config = dict(
    n_layer=12,
    head_dim=32,
    norm_place='post',
    tie_embeddings=False,
    optimizer='muon',
    beta1=0.95,
    warmup_steps=200,
    doc_mask=True,
)
Each number is 50 + 10 x the weight over its row's rms, rounded and kept within 0 to 99. Layers, rows and columns count from 0. The size before them is the row's rms in percent of the matrix's.

# layer 5 MLP up, 384x96, rms 0.0694, rows 247-319, columns 48-95
015:37 44 72 61 43 54 38 48 47 49 45 59 68 51 48 50 67 43 56 66 51 67 49 43 80 57 36 43 34 61 37 42 60 61 36 43 46 51 53 58 68 41 41 52 42 60 43 46
058:54 42 54 30 65 37 47 59 62 38 48 38 47 65 64 51 59 64 50 56 60 44 62 71 46 47 53 52 45 40 55 54 56 53 49 49 55 54 59 57 49 64 45 56 68 53 40 60
015:52 46 53 45 41 49 47 55 63 50 38 61 30 42 56 53 47 44 36 37 48 48 54 34 34 41 60 52 61 48 49 53 47 49 53 42 39 45 52 36 46 52 29 71 46 28 30 51
011:46 51 48 53 45 39 53 53 60 51 39 50 52 40 54 44 61 63 44 51 48 58 56 23 39 56 64 42 53 46 53 39 48 50 47 47 39 57 58 54 48 44 33 59 34 35 58 36
127:62 65 48 36 39 57 26 33 83 52 53 63 45 48 66 56 49 49 53 45 48 35 48 57 39 33 50 38 43 42 45 62 48 35 55 46 56 42 54 54 55 56 51 53 42 50 47 46
012:62 49 60 43 60 39 62 57 41 49 55 47 61 54 34 60 39 60 58 50 46 39 48 68 44 40 48 45 58 45 37 63 48 55 53 59 65 35 54 59 39 40 72 40 47 72 48 55
099:43 49 58 45 44 52 60 53 70 57 51 51 52 47 51 51 42 48 53 51 38 38 35 66 38 56 44 55 67 44 47 81 66 52 40 36 49 53 33 39 46 61 36 37 43 50 70 66
010:35 52 44 56 60 31 60 54 51 63 39 40 41 41 57 41 52 64 46 60 42 51 47 36 37 54 60 30 64 42 44 39 49 51 49 53 51 65 65 61 47 44 44 31 40 52 68 45
066:58 49 62 74 56 36 42 52 53 49 54 51 79 67 65 55 43 35 50 58 27 44 55 62 63 37 56 43 35 58 44 40 51 48 24 57 44 51 50 46 67 46 39 55 36 63 37 49
151:40 47 39 54 50 40 58 58 34 56 54 57 51 51 33 64 46 56 36 54 50 55 50 43 53 35 37 58 64 40 40 57 41 40 39 64 39 46 53 48 75 59 47 61 39 46 40 38
076:41 54 35 56 65 52 36 45 56 65 33 39 45 46 60 47 47 45 52 34 34 31 52 42 38 32 59 44 60 52 59 39 41 37 62 43 50 59 63 38 58 61 39 55 42 49 77 55
022:58 61 64 53 43 56 39 42 46 52 45 62 53 42 21 69 33 54 35 45 35 42 41 34 56 48 54 50 49 50 31 56 48 60 60 48 56 50 40 46 43 52 52 56 39 41 54 45
013:43 49 46 67 46 49 37 57 54 51 56 56 70 48 51 64 36 32 43 41 28 40 48 68 54 55 53 48 29 60 38 49 37 57 41 69 48 39 38 39 59 43 59 56 39 45 56 51
036:55 43 63 56 44 49 52 54 59 62 45 45 74 57 50 56 51 39 59 48 38 39 51 60 56 43 40 40 29 51 24 39 52 48 45 51 47 42 41 49 58 39 53 32 25 60 54 58
010:36 56 55 48 76 39 31 46 37 41 37 58 52 44 48 60 43 47 43 56 43 44 41 56 51 48 39 38 53 65 37 55 44 52 32 60 51 41 63 60 40 40 43 39 59 60 31 59
136:63 65 53 58 44 34 54 55 45 45 46 57 66 62 40 53 41 35 56 41 40 30 61 66 39 49 45 42 64 57 51 58 58 40 48 44 54 43 28 56 75 54 56 59 39 51 59 60
011:43 33 56 51 40 49 53 61 47 52 53 43 64 51 50 34 66 51 70 48 58 49 50 39 74 58 41 45 52 41 37 34 54 49 53 46 54 51 55 69 56 51 46 61 43 59 66 43
152:57 51 50 25 50 49 36 41 37 61 33 42 45 44 53 63 33 65 50 41 56 51 63 58 54 36 49 64 32 54 57 53 46 63 34 43 41 55 45 58 37 55 71 64 63 53 40 44
187:47 58 53 33 51 41 52 37 55 46 36 43 65 50 40 48 42 42 39 48 35 33 39 55 51 51 42 60 59 55 45 51 58 57 76 51 46 42 41 53 52 45 36 54 53 32 53 44
010:47 40 47 69 44 51 50 59 52 47 55 55 61 47 60 41 61 43 55 44 47 59 60 42 61 50 60 42 54 51 52 50 44 39 46 49 35 48 55 47 68 48 39 92 38 44 50 38
015:47 44 58 38 58 51 36 55 54 46 34 68 40 43 53 55 50 53 42 46 52 43 45 41 37 49 38 51 56 62 41 54 50 59 43 55 44 41 57 50 36 43 34 37 58 42 19 58
136:61 53 72 48 33 43 46 52 53 40 44 58 53 54 51 42 45 58 42 35 57 34 61 68 50 47 54 41 50 53 49 56 61 28 50 41 65 36 45 49 73 46 50 54 29 69 51 58
020:45 33 44 44 53 60 34 50 43 49 46 45 46 27 59 51 44 37 56 38 48 34 43 57 49 48 38 49 65 61 46 52 43 25 54 69 46 40 50 50 53 45 49 50 66 50 50 57
022:46 52 55 42 41 50 42 48 53 54 41 29 64 55 50 51 73 60 59 46 57 47 54 43 71 52 40 57 39 58 50 21 61 65 43 50 53 58 45 73 47 47 43 35 51 51 66 50
149:38 57 47 66 40 59 49 43 39 54 44 39 43 58 47 40 55 46 42 40 44 74 54 46 54 47 58 46 51 43 53 37 62 42 62 43 60 50 33 62 63 63 43 34 62 50 49 69
168:38 47 53 35 36 44 30 55 46 44 42 56 60 29 73 35 65 47 60 46 60 39 64 54 43 47 31 56 64 59 55 50 54 33 37 46 41 54 64 28 57 40 49 68 63 43 63 59
181:47 55 43 57 50 53 48 58 63 47 46 52 64 43 62 49 63 41 55 44 51 44 62 45 53 44 58 40 58 65 63 31 44 49 37 59 57 57 58 59 54 64 33 46 59 65 36 64
037:50 65 45 67 50 56 43 44 54 64 41 28 55 57 46 62 53 52 50 31 39 37 60 42 59 39 56 56 48 56 54 26 50 55 57 52 52 59 35 53 54 54 41 52 40 39 76 50
073:50 55 49 55 64 40 38 53 65 64 37 51 48 48 72 71 45 68 46 41 47 48 61 58 37 18 58 50 42 55 36 49 52 58 37 53 55 40 65 45 62 50 41 60 55 52 43 41
012:48 53 57 52 59 38 31 53 46 44 63 64 75 59 46 54 59 43 46 56 45 52 50 58 66 58 52 41 30 68 45 47 50 72 29 53 65 40 47 53 46 48 33 49 46 62 34 64
158:67 43 62 40 46 37 27 63 62 63 47 54 59 50 46 58 59 51 39 49 47 62 49 66 53 37 60 55 40 40 66 51 74 30 64 37 51 49 54 35 55 38 37 46 37 58 43 42
079:60 52 58 48 47 53 53 48 61 47 41 49 54 51 53 87 46 60 49 61 40 53 38 61 48 39 52 37 29 42 40 59 43 50 62 53 51 53 75 49 55 47 38 63 51 60 49 50
073:39 50 27 40 49 36 55 69 69 36 50 46 56 45 43 54 48 56 37 40 45 39 49 68 47 63 53 56 47 44 41 56 35 56 48 65 36 52 45 50 46 46 66 77 56 32 59 47
023:54 58 58 53 37 72 47 40 53 49 46 38 67 60 36 57 71 52 64 50 62 52 50 42 77 48 31 64 37 57 43 31 60 57 49 47 54 55 38 64 59 50 57 50 45 54 65 50
146:60 33 48 38 49 37 55 50 68 57 53 54 37 50 43 48 32 53 37 46 60 43 74 69 46 55 48 52 41 49 53 59 63 33 52 58 53 68 45 40 50 54 42 64 41 53 38 50
022:41 47 50 50 38 45 42 52 57 57 47 32 63 54 60 47 70 55 57 48 51 53 56 48 69 57 50 55 36 54 55 21 58 63 42 54 53 60 43 64 55 50 42 38 48 48 72 46
130:51 58 68 46 56 71 62 49 42 47 50 56 69 44 38 61 49 52 54 47 57 50 52 65 53 48 28 43 57 65 57 74 63 55 59 59 67 47 40 57 39 42 71 35 42 52 44 61
172:46 43 64 48 32 65 37 57 65 57 32 47 60 49 54 66 48 58 57 53 47 49 51 67 30 46 43 65 49 54 32 51 51 35 60 54 46 59 52 48 73 46 47 50 34 55 42 36
020:65 42 65 40 42 58 44 57 51 49 52 62 42 56 55 41 64 42 61 48 63 53 56 36 60 42 48 53 52 43 46 44 63 54 54 28 58 44 47 44 43 61 27 64 44 54 27 62
157:49 51 71 57 32 30 53 65 57 64 48 45 53 54 50 53 53 60 48 44 41 45 68 55 56 47 64 51 60 56 49 35 53 65 47 43 51 53 45 44 62 52 44 51 40 74 55 57
108:53 45 64 31 39 46 43 71 51 51 53 44 50 49 56 73 55 51 70 49 53 45 65 78 49 60 61 51 63 37 59 61 53 49 63 36 47 50 47 51 48 40 59 61 52 60 53 59
021:40 55 54 64 53 54 25 37 50 55 35 42 55 50 55 59 60 43 39 42 44 44 51 39 70 41 41 54 49 74 56 24 54 57 35 54 48 57 44 57 57 50 22 43 57 47 43 60
165:44 67 37 59 43 50 30 47 65 42 35 60 61 31 84 44 43 45 52 62 57 47 41 53 44 60 41 51 64 22 47 47 50 39 42 51 52 49 59 52 62 52 44 55 51 37 49 52
149:55 58 58 49 51 49 30 46 62 62 40 58 62 53 51 55 65 42 56 53 52 58 44 70 54 50 13 42 65 44 46 27 69 36 58 48 60 36 39 62 50 54 39 66 57 48 34 55
171:57 41 47 52 48 54 43 47 54 57 44 35 49 26 49 67 39 45 60 49 60 61 45 50 34 51 54 67 59 48 39 50 61 43 70 63 54 49 43 54 63 56 49 56 55 63 35 54
010:37 46 48 32 41 64 28 52 58 41 38 46 60 36 53 46 73 48 56 42 64 52 49 36 61 62 37 55 39 59 43 40 51 44 48 50 35 50 47 63 44 47 41 55 55 34 56 47
168:43 57 67 65 43 43 51 53 51 47 51 59 48 46 49 43 45 68 54 40 52 35 60 52 37 58 58 49 64 57 51 51 33 38 47 51 43 45 61 52 85 44 54 59 29 46 45 62
161:43 27 39 46 40 53 44 59 60 55 49 62 56 33 55 66 63 56 52 60 53 56 64 78 50 48 48 40 42 63 61 60 63 56 69 51 42 54 57 50 55 47 66 56 35 54 51 49
095:58 53 35 48 57 48 37 42 52 55 31 47 49 58 54 63 33 39 53 43 28 27 53 54 43 25 59 48 63 55 48 50 43 37 49 47 49 48 58 44 58 60 39 56 48 41 66 53
079:58 44 73 36 37 38 44 44 52 59 57 50 58 53 29 74 40 56 53 42 40 36 56 65 61 53 61 42 46 52 44 67 56 61 62 32 45 47 42 61 62 46 75 45 35 44 58 44
075:49 66 62 67 52 46 46 50 50 51 33 33 58 36 46 67 59 62 53 27 44 41 64 49 51 45 51 40 66 50 36 54 48 47 63 62 56 46 43 61 64 43 58 47 34 62 47 53
165:50 48 50 49 35 48 64 39 71 51 55 52 64 43 34 38 61 48 41 33 39 52 57 38 47 61 42 49 60 53 35 53 64 53 57 49 55 54 28 59 39 38 58 47 43 51 49 59
038:49 41 47 28 42 34 48 63 63 47 62 64 48 44 52 53 34 61 33 45 44 41 45 56 32 59 63 45 43 43 44 66 42 64 54 56 50 49 46 46 34 51 56 40 52 31 41 46
012:49 50 39 39 53 56 38 69 72 50 46 62 48 40 61 42 59 46 48 41 50 45 47 40 29 60 52 47 37 47 34 47 45 55 52 55 41 44 47 39 32 47 36 43 36 32 43 59
152:56 63 54 62 43 45 42 44 47 40 35 58 50 27 44 61 54 66 40 40 53 32 36 34 71 63 57 67 49 47 27 55 54 49 36 53 54 51 52 35 53 48 36 59 41 50 52 64
016:36 54 48 62 59 52 31 62 57 52 47 56 66 55 52 57 56 36 44 52 39 50 46 60 61 55 46 45 26 64 34 40 44 69 34 63 49 45 44 45 53 40 46 40 38 52 42 63
092:41 66 42 37 57 52 62 52 60 47 50 46 55 58 49 37 53 64 55 46 61 35 52 38 55 57 45 54 53 43 41 52 59 28 49 59 47 58 61 73 40 55 51 52 63 40 38 55
083:59 46 51 70 57 48 53 54 58 52 42 49 58 41 51 54 47 45 48 59 52 42 70 54 43 48 61 42 71 63 49 65 44 59 39 61 53 62 54 53 65 44 50 65 55 51 53 62
083:58 56 57 55 53 57 46 28 66 53 44 49 44 42 77 75 31 65 47 46 51 38 66 52 47 41 47 49 50 34 43 44 44 60 56 63 55 57 50 67 62 52 39 68 55 58 54 38
072:54 57 60 54 43 46 39 55 60 51 43 43 49 47 51 57 54 52 45 51 54 41 54 57 40 54 50 29 36 67 26 40 58 61 47 65 55 62 48 49 64 57 46 51 33 80 55 37
035:48 59 57 47 60 49 41 38 52 42 58 39 60 60 62 72 38 47 46 47 41 36 43 52 55 37 77 47 42 40 35 39 42 50 50 60 56 58 61 57 53 65 33 61 44 56 57 55
142:44 44 37 47 55 45 46 49 58 44 41 54 47 55 42 47 60 53 38 53 57 61 39 21 48 41 47 37 75 52 45 61 66 48 44 50 71 65 50 47 48 51 32 40 41 47 52 61
008:55 62 48 57 53 39 48 40 55 55 38 50 49 46 50 71 21 41 32 43 27 31 45 57 32 36 57 43 48 48 35 53 40 44 42 57 51 44 44 41 46 51 50 39 41 43 49 55
029:46 59 36 49 39 36 50 57 69 47 49 49 52 50 50 56 46 54 31 39 40 44 53 45 41 59 72 53 37 42 51 46 40 63 47 53 46 56 40 42 43 58 47 66 41 24 64 43
094:61 44 39 42 66 37 32 43 56 42 16 40 61 59 57 64 54 71 53 47 54 23 41 46 56 58 49 60 46 43 39 49 59 62 46 38 56 41 53 51 63 51 42 65 53 47 36 49
149:47 51 33 47 52 36 61 58 54 45 40 50 50 52 51 46 57 56 45 43 56 55 57 32 55 50 37 53 46 55 55 56 53 18 50 37 51 55 35 50 47 65 46 66 52 68 65 43
021:55 53 58 37 44 57 31 48 54 41 54 65 60 54 34 60 57 54 38 36 56 38 51 44 57 55 43 60 42 70 46 51 59 69 51 49 54 46 37 50 34 58 35 55 58 39 30 63
019:54 53 57 68 27 64 44 42 60 60 45 48 52 59 47 57 54 37 42 39 45 52 59 40 67 41 52 65 42 53 53 35 57 56 51 41 42 56 33 36 69 59 42 66 41 37 52 50
195:53 55 42 58 47 35 55 58 53 45 37 49 61 60 61 63 57 59 46 50 56 46 44 48 67 73 46 56 59 44 32 47 54 36 53 46 38 53 51 45 71 56 46 58 58 47 71 44
075:40 59 67 44 48 47 30 54 61 46 64 53 72 48 56 58 51 56 58 27 40 32 62 62 41 50 43 44 58 59 32 55 57 52 41 52 61 48 38 49 62 58 57 58 52 51 54 50
072:56 41 54 46 47 47 30 49 75 34 43 54 59 45 42 51 53 48 44 46 49 18 47 68 52 52 51 52 41 38 37 61 57 38 50 43 64 42 44 58 50 70 67 53 50 50 45 58
177:49 68 62 45 44 52 28 40 42 53 51 57 54 44 46 71 50 36 61 45 38 23 38 47 37 52 49 59 52 35 51 52 50 49 50 60 56 44 59 33 49 70 44 43 41 55 57 53
087:52 60 51 72 56 50 48 44 47 69 62 51 61 57 47 60 35 48 47 37 32 32 57 55 40 47 62 40 49 64 49 38 57 56 47 59 56 49 22 59 50 51 45 47 49 39 73 52
# layer 5 MLP down (transposed), 384x96, rms 0.0298, rows 247-318, columns 48-95
015:62 50 23 42 49 45 54 47 45 44 52 39 48 47 50 48 39 53 46 52 49 23 50 57 14 65 48 51 51 35 61 42 36 48 71 57 50 62 64 50 37 58 55 51 56 50 58 44
055:40 56 39 49 38 48 61 46 58 51 47 67 55 49 24 62 37 45 47 41 48 55 31 36 47 54 41 37 56 44 40 34 54 62 51 51 52 42 45 48 55 33 50 53 35 45 50 52
016:49 52 47 49 60 59 55 56 53 51 55 39 61 62 44 49 49 49 54 56 57 75 52 61 66 55 52 65 46 46 41 39 50 40 48 50 56 36 40 59 54 39 59 40 48 53 55 46
010:50 44 42 45 58 67 34 51 38 44 47 58 63 65 33 50 40 40 48 51 56 53 46 66 53 51 38 66 40 44 50 45 39 38 60 49 57 28 49 47 51 49 57 54 65 55 40 51
170:58 69 50 41 50 61 33 53 75 62 55 59 70 55 54 62 47 52 67 55 44 28 71 52 49 42 44 38 40 38 47 52 33 52 54 59 54 48 51 51 52 51 34 51 44 59 52 60
012:38 49 49 65 29 58 48 42 56 60 32 48 29 37 58 57 62 43 30 51 52 48 45 28 59 48 54 56 40 45 50 52 54 54 33 41 37 66 49 47 57 59 30 53 47 29 49 56
105:32 38 58 54 46 65 36 53 51 43 31 49 48 48 60 46 45 48 68 59 43 50 52 65 43 37 48 46 64 64 51 55 53 50 41 59 55 59 38 53 37 44 36 47 49 64 69 57
009:67 45 48 39 34 56 36 40 40 34 60 74 54 56 36 60 59 37 53 47 50 55 49 57 48 59 25 71 36 58 65 53 57 54 53 50 46 38 40 41 60 55 51 69 65 46 49 43
063:51 53 44 34 39 49 60 53 51 52 43 41 23 35 31 48 53 52 43 48 68 40 40 51 29 55 49 57 50 57 47 41 42 67 78 48 55 59 46 52 35 51 62 50 58 46 66 55
158:67 48 55 29 53 52 68 37 51 29 43 51 51 53 53 51 74 55 51 52 50 36 41 57 38 54 52 58 36 54 65 32 43 62 60 39 49 49 61 45 32 41 44 51 38 59 42 47
076:40 52 59 33 44 44 60 56 40 46 77 79 40 57 38 52 66 51 54 56 46 71 48 55 51 58 38 52 29 69 51 55 66 50 45 54 49 52 41 58 51 39 71 52 64 49 52 41
020:52 35 52 59 58 54 41 61 43 52 43 36 47 46 73 29 64 52 47 55 54 55 72 55 50 49 62 53 50 43 58 49 38 32 42 52 35 50 55 52 53 57 43 53 56 68 52 45
011:65 46 62 40 48 51 69 44 52 52 43 34 22 39 60 45 64 64 53 56 68 57 48 37 41 56 53 57 68 55 58 51 64 48 56 28 49 54 57 58 40 47 49 51 59 56 43 52
032:53 52 40 50 47 51 52 40 35 51 60 44 22 35 50 54 49 61 42 57 56 56 44 40 34 59 57 64 62 52 65 45 46 59 56 50 53 60 61 52 39 63 57 68 63 49 48 43
010:57 52 50 62 33 46 64 53 64 47 54 41 38 50 52 48 66 43 50 48 57 48 52 55 38 58 51 49 36 44 63 51 57 62 78 37 42 74 39 39 65 60 50 56 43 44 70 41
133:40 53 51 70 58 41 35 55 52 52 37 41 41 43 71 67 63 66 53 50 60 60 44 52 45 50 39 60 55 35 56 55 64 55 41 64 52 53 53 52 49 60 53 49 68 34 37 60
010:56 56 36 48 52 43 55 45 47 43 40 57 42 48 35 71 38 55 37 60 46 45 42 55 28 64 54 49 49 48 62 45 44 54 45 55 51 44 61 46 48 50 47 47 62 50 29 46
140:45 43 51 64 52 40 55 55 42 52 55 47 56 51 47 40 35 59 48 58 64 70 48 49 57 67 41 47 51 41 58 44 50 40 43 42 59 63 62 46 29 48 49 37 65 32 53 52
203:63 48 32 46 61 40 73 54 50 50 38 47 54 44 54 48 44 36 39 61 54 50 39 45 54 57 43 64 49 49 57 50 72 51 71 47 42 46 40 58 31 58 56 58 55 45 51 44
009:53 47 45 29 51 57 45 49 50 52 32 44 43 55 34 60 43 56 40 58 62 52 38 60 39 62 45 58 35 41 45 43 46 47 57 46 62 35 55 49 35 42 58 28 67 56 39 53
014:47 65 48 62 52 47 63 54 59 45 60 32 59 64 53 45 47 44 52 45 57 53 54 63 58 55 65 60 51 37 50 47 47 45 61 39 48 52 42 48 56 56 58 64 33 52 75 41
143:70 41 32 55 54 51 43 62 34 56 67 35 38 57 41 59 54 56 52 53 52 54 44 49 54 60 23 33 53 39 63 36 44 50 43 48 48 44 39 37 30 58 46 46 69 41 53 44
019:70 68 56 50 44 39 67 57 64 49 61 49 40 60 58 58 54 56 39 59 48 65 54 43 49 59 54 49 40 51 52 61 63 68 48 36 55 55 42 40 46 55 46 45 40 51 48 50
020:46 54 33 57 61 49 67 53 37 42 57 68 48 49 39 48 24 48 57 57 44 43 37 54 34 52 63 40 66 46 55 62 39 50 59 57 51 49 58 40 53 59 60 59 48 45 33 41
146:52 63 49 56 59 54 33 50 57 53 46 53 41 60 45 58 50 50 65 62 60 51 45 78 63 32 48 45 55 38 42 56 38 31 49 54 59 52 57 64 45 59 39 35 40 51 53 52
149:58 48 54 60 67 69 58 48 49 75 56 46 73 58 51 67 51 65 37 52 44 56 24 53 50 60 61 48 48 52 51 61 42 69 70 44 55 53 52 52 59 43 62 38 57 44 33 56
160:45 40 47 36 31 52 45 62 47 71 54 56 51 49 52 49 44 47 46 66 29 57 46 70 48 57 46 44 47 40 58 52 41 42 53 26 40 43 45 55 34 43 58 59 47 50 32 31
036:42 34 60 38 60 54 63 55 40 49 59 69 39 49 45 39 45 61 59 62 57 64 45 54 48 50 55 45 58 54 50 66 45 46 46 51 44 36 54 48 51 46 68 50 66 58 32 34
073:34 50 52 33 41 63 42 60 38 56 50 48 45 43 54 41 52 45 41 50 53 49 59 44 28 69 50 46 47 43 20 50 60 55 47 48 63 52 45 59 42 58 57 49 36 41 66 56
012:57 45 38 48 30 57 71 40 51 41 39 32 33 38 47 54 51 53 63 58 52 43 38 48 27 65 49 47 58 49 55 43 44 53 63 52 42 78 63 58 49 45 55 45 53 39 54 44
159:46 39 70 58 48 67 54 56 50 41 49 43 55 58 49 47 49 60 36 34 54 49 41 49 53 71 44 60 54 39 45 43 34 53 62 68 50 48 54 53 48 51 55 38 49 51 38 39
077:35 57 33 48 44 59 42 51 41 53 38 52 45 47 35 45 63 51 42 53 43 63 68 37 33 50 36 25 62 35 32 33 54 48 67 47 60 42 41 50 59 49 49 53 52 36 67 45
068:56 49 54 50 60 53 46 37 44 58 44 57 57 55 61 47 49 38 58 47 60 67 39 44 64 38 54 59 59 45 61 46 70 35 51 23 58 37 56 45 68 33 38 42 49 48 31 61
022:43 42 40 50 64 39 52 53 33 50 57 61 44 42 52 43 31 52 46 56 48 31 47 46 27 40 68 35 63 42 61 62 35 51 50 54 52 49 68 49 41 62 53 53 48 57 41 40
134:39 45 66 69 63 48 42 38 41 38 45 49 49 49 44 51 45 31 76 41 47 58 35 40 55 60 47 64 54 54 46 43 52 47 68 53 64 46 51 51 72 61 53 56 39 48 54 48
021:58 54 37 45 58 52 68 47 39 38 57 67 50 47 38 51 28 52 62 59 46 44 36 52 33 56 50 47 69 56 53 60 45 50 58 57 52 44 59 47 45 50 60 56 56 47 29 47
131:44 48 46 45 53 54 43 59 28 49 51 61 48 26 69 44 38 37 69 58 40 46 48 60 46 55 49 62 52 49 66 42 28 59 30 56 41 50 69 40 49 49 54 55 61 37 53 50
185:31 70 42 48 35 56 61 74 60 53 33 45 57 51 56 68 63 47 50 34 45 48 53 49 65 40 45 40 65 37 44 46 62 55 52 39 59 47 63 46 49 69 56 38 34 53 45 56
020:36 58 30 52 52 50 65 51 52 50 44 33 53 48 42 63 35 58 43 61 45 57 48 65 50 60 65 47 51 48 36 43 34 46 38 66 45 60 52 62 50 39 63 39 43 45 57 41
138:45 48 35 34 43 61 36 52 30 48 44 70 41 46 54 45 50 48 38 66 42 54 51 47 59 49 44 54 41 47 43 43 24 46 50 55 40 47 60 66 37 52 63 54 52 41 63 29
108:40 50 41 53 62 49 48 57 49 42 40 46 47 77 56 49 25 59 68 41 46 19 50 37 58 46 54 47 58 34 49 47 43 49 54 50 51 60 21 45 35 38 57 46 67 55 39 61
019:54 52 44 41 52 43 75 63 51 32 69 54 46 50 44 35 39 57 67 60 61 52 47 60 30 63 57 46 54 48 53 62 43 56 73 56 54 53 49 45 46 58 72 52 47 59 56 32
159:56 39 54 50 40 66 47 47 54 34 44 52 59 44 52 62 48 47 43 49 52 56 58 52 30 37 50 68 57 48 60 48 52 48 36 67 59 51 53 42 57 53 39 46 42 62 49 44
165:64 45 49 69 34 53 49 25 52 42 45 51 38 46 46 43 48 54 61 39 65 35 45 25 32 48 67 61 40 49 37 47 47 58 41 59 58 45 67 50 46 43 47 56 48 54 50 39
180:42 49 56 42 61 56 52 55 59 42 64 53 36 53 41 46 59 56 61 33 54 39 41 56 64 32 70 32 57 46 30 51 58 66 46 66 30 63 40 67 45 46 54 49 58 52 43 42
009:55 56 42 64 72 41 57 57 43 45 60 56 55 68 49 49 25 50 55 58 36 54 47 65 34 49 68 39 64 39 63 51 44 53 66 45 60 42 62 39 49 53 53 53 45 63 34 42
173:46 47 52 53 57 33 54 31 56 54 50 46 29 49 40 52 22 37 61 54 30 55 43 43 68 44 26 69 37 51 43 45 66 48 39 44 40 48 62 35 40 65 49 52 61 46 59 41
159:37 59 46 57 54 46 65 47 55 49 66 54 55 58 41 52 33 52 37 67 55 42 37 50 44 49 48 68 48 40 32 41 50 44 53 55 60 58 70 59 43 67 52 44 62 61 49 63
096:39 50 61 37 34 46 61 60 50 57 63 66 33 49 33 45 77 46 61 51 53 78 54 46 55 69 45 47 32 60 49 60 69 60 45 47 46 64 50 49 49 42 65 49 50 49 57 59
072:45 36 22 66 70 59 54 63 43 48 48 52 45 42 64 37 54 35 51 50 57 66 45 39 52 48 48 66 48 47 53 41 47 40 27 55 55 58 62 51 44 62 39 51 67 51 35 68
157:45 62 63 52 45 51 31 52 54 47 42 39 54 52 44 58 55 66 55 37 41 35 63 53 50 28 45 28 60 55 34 64 56 49 58 63 50 59 40 59 62 56 49 48 31 54 51 64
158:45 48 58 40 66 54 44 51 44 67 46 53 56 32 66 50 44 45 37 42 42 46 44 45 61 49 36 69 54 37 62 51 42 56 44 51 37 56 48 56 27 42 68 42 64 55 41 52
036:47 57 57 67 60 58 56 44 48 47 42 35 65 48 57 45 57 40 68 42 48 62 48 48 69 45 50 73 72 55 50 35 56 30 43 42 49 40 51 52 59 38 41 59 43 52 45 64
012:48 56 59 53 55 51 56 41 43 45 57 38 46 56 48 57 46 53 57 52 51 66 47 62 61 46 61 64 70 54 56 50 54 43 47 33 48 40 56 59 53 40 60 72 48 58 53 37
147:52 44 51 54 59 45 50 55 52 59 64 40 48 55 68 62 53 44 47 63 52 66 56 47 51 58 52 39 26 41 68 58 33 52 57 35 47 54 59 54 33 55 60 54 52 59 59 37
016:64 48 51 37 37 48 68 36 49 41 58 39 28 40 51 48 53 59 62 54 59 46 41 45 30 61 55 56 66 51 65 50 57 49 63 37 45 60 61 60 45 50 56 62 53 46 57 36
089:59 43 74 65 49 44 57 50 51 48 41 50 80 49 46 58 43 45 37 54 56 34 52 62 29 43 54 44 48 43 48 42 43 47 55 28 57 36 48 35 75 56 46 51 45 49 51 52
100:35 72 62 38 60 31 40 54 63 49 56 47 60 60 45 50 41 58 50 36 53 53 55 59 34 50 44 40 41 52 44 62 50 25 62 32 43 59 42 49 65 54 32 44 47 67 48 50
095:55 45 34 43 35 58 48 51 47 48 41 57 44 34 48 48 50 53 62 46 40 58 50 60 37 41 47 35 59 41 38 66 75 45 50 52 58 65 40 39 56 53 62 53 38 42 49 31
112:44 54 61 52 41 55 31 50 62 49 34 44 69 49 53 59 47 55 49 42 44 40 52 50 42 50 46 42 65 49 38 71 57 44 51 62 51 65 36 53 64 57 55 44 35 47 40 61
035:33 41 48 46 53 58 66 49 48 50 50 58 42 44 30 52 66 54 44 48 55 61 47 56 16 42 38 32 57 53 39 45 65 60 66 40 58 55 44 45 56 47 72 50 48 47 52 48
156:57 73 59 58 51 68 45 35 65 51 38 42 63 59 52 48 54 57 42 38 47 40 80 65 61 40 64 41 61 60 35 64 51 36 61 66 48 58 45 47 44 68 61 47 45 49 69 57
007:55 35 68 59 44 56 55 61 50 56 57 42 35 36 58 39 78 53 54 55 65 83 62 43 64 54 46 66 49 65 53 53 63 58 57 42 45 58 34 52 53 51 50 55 51 59 55 55
028:58 37 60 53 61 63 54 46 40 47 44 52 56 47 47 44 53 50 68 55 56 71 46 52 59 48 47 64 67 60 52 44 58 33 50 45 52 32 56 57 56 31 48 44 60 63 29 60
098:41 42 38 66 48 50 72 69 53 55 56 43 46 47 50 38 54 50 58 26 57 54 32 47 54 63 57 44 33 59 48 41 54 55 50 47 47 64 48 61 56 46 45 41 47 57 42 34
143:62 31 42 51 53 46 51 40 32 55 61 42 64 48 52 44 56 38 51 70 38 55 40 55 52 41 41 57 35 74 68 43 60 55 62 67 45 52 60 53 41 47 42 70 46 48 47 61
019:38 52 45 68 61 46 69 55 48 45 47 34 57 51 61 37 36 52 72 59 46 57 46 56 46 50 72 42 74 39 51 42 32 36 47 57 46 56 64 53 52 47 59 49 38 60 57 40
018:50 44 45 33 70 48 56 61 40 47 59 46 53 46 51 35 36 64 57 59 61 56 52 52 43 55 57 51 65 49 40 47 39 36 48 62 57 34 59 60 35 47 65 40 53 65 46 46
185:48 49 45 46 56 39 51 66 40 46 63 65 44 34 34 56 46 59 49 42 66 49 35 38 55 53 44 51 42 44 66 40 40 40 58 40 46 65 56 42 50 26 51 50 39 61 37 36
114:38 54 67 39 52 35 40 47 58 41 39 47 55 46 45 60 54 54 49 47 46 45 61 57 49 50 48 42 57 43 35 74 53 41 38 74 38 46 49 69 59 56 40 42 33 62 42 66
091:42 65 64 54 44 52 45 42 53 47 31 46 46 54 47 50 55 59 52 46 55 44 59 52 40 38 47 39 56 39 31 65 52 45 43 64 49 52 44 51 59 48 33 48 31 72 55 61
175:50 47 57 58 63 53 69 49 39 53 44 51 56 58 42 33 66 42 42 40 41 50 69 65 53 50 50 57 41 49 73 48 44 56 60 57 58 42 27 55 45 58 40 42 61 36 49 75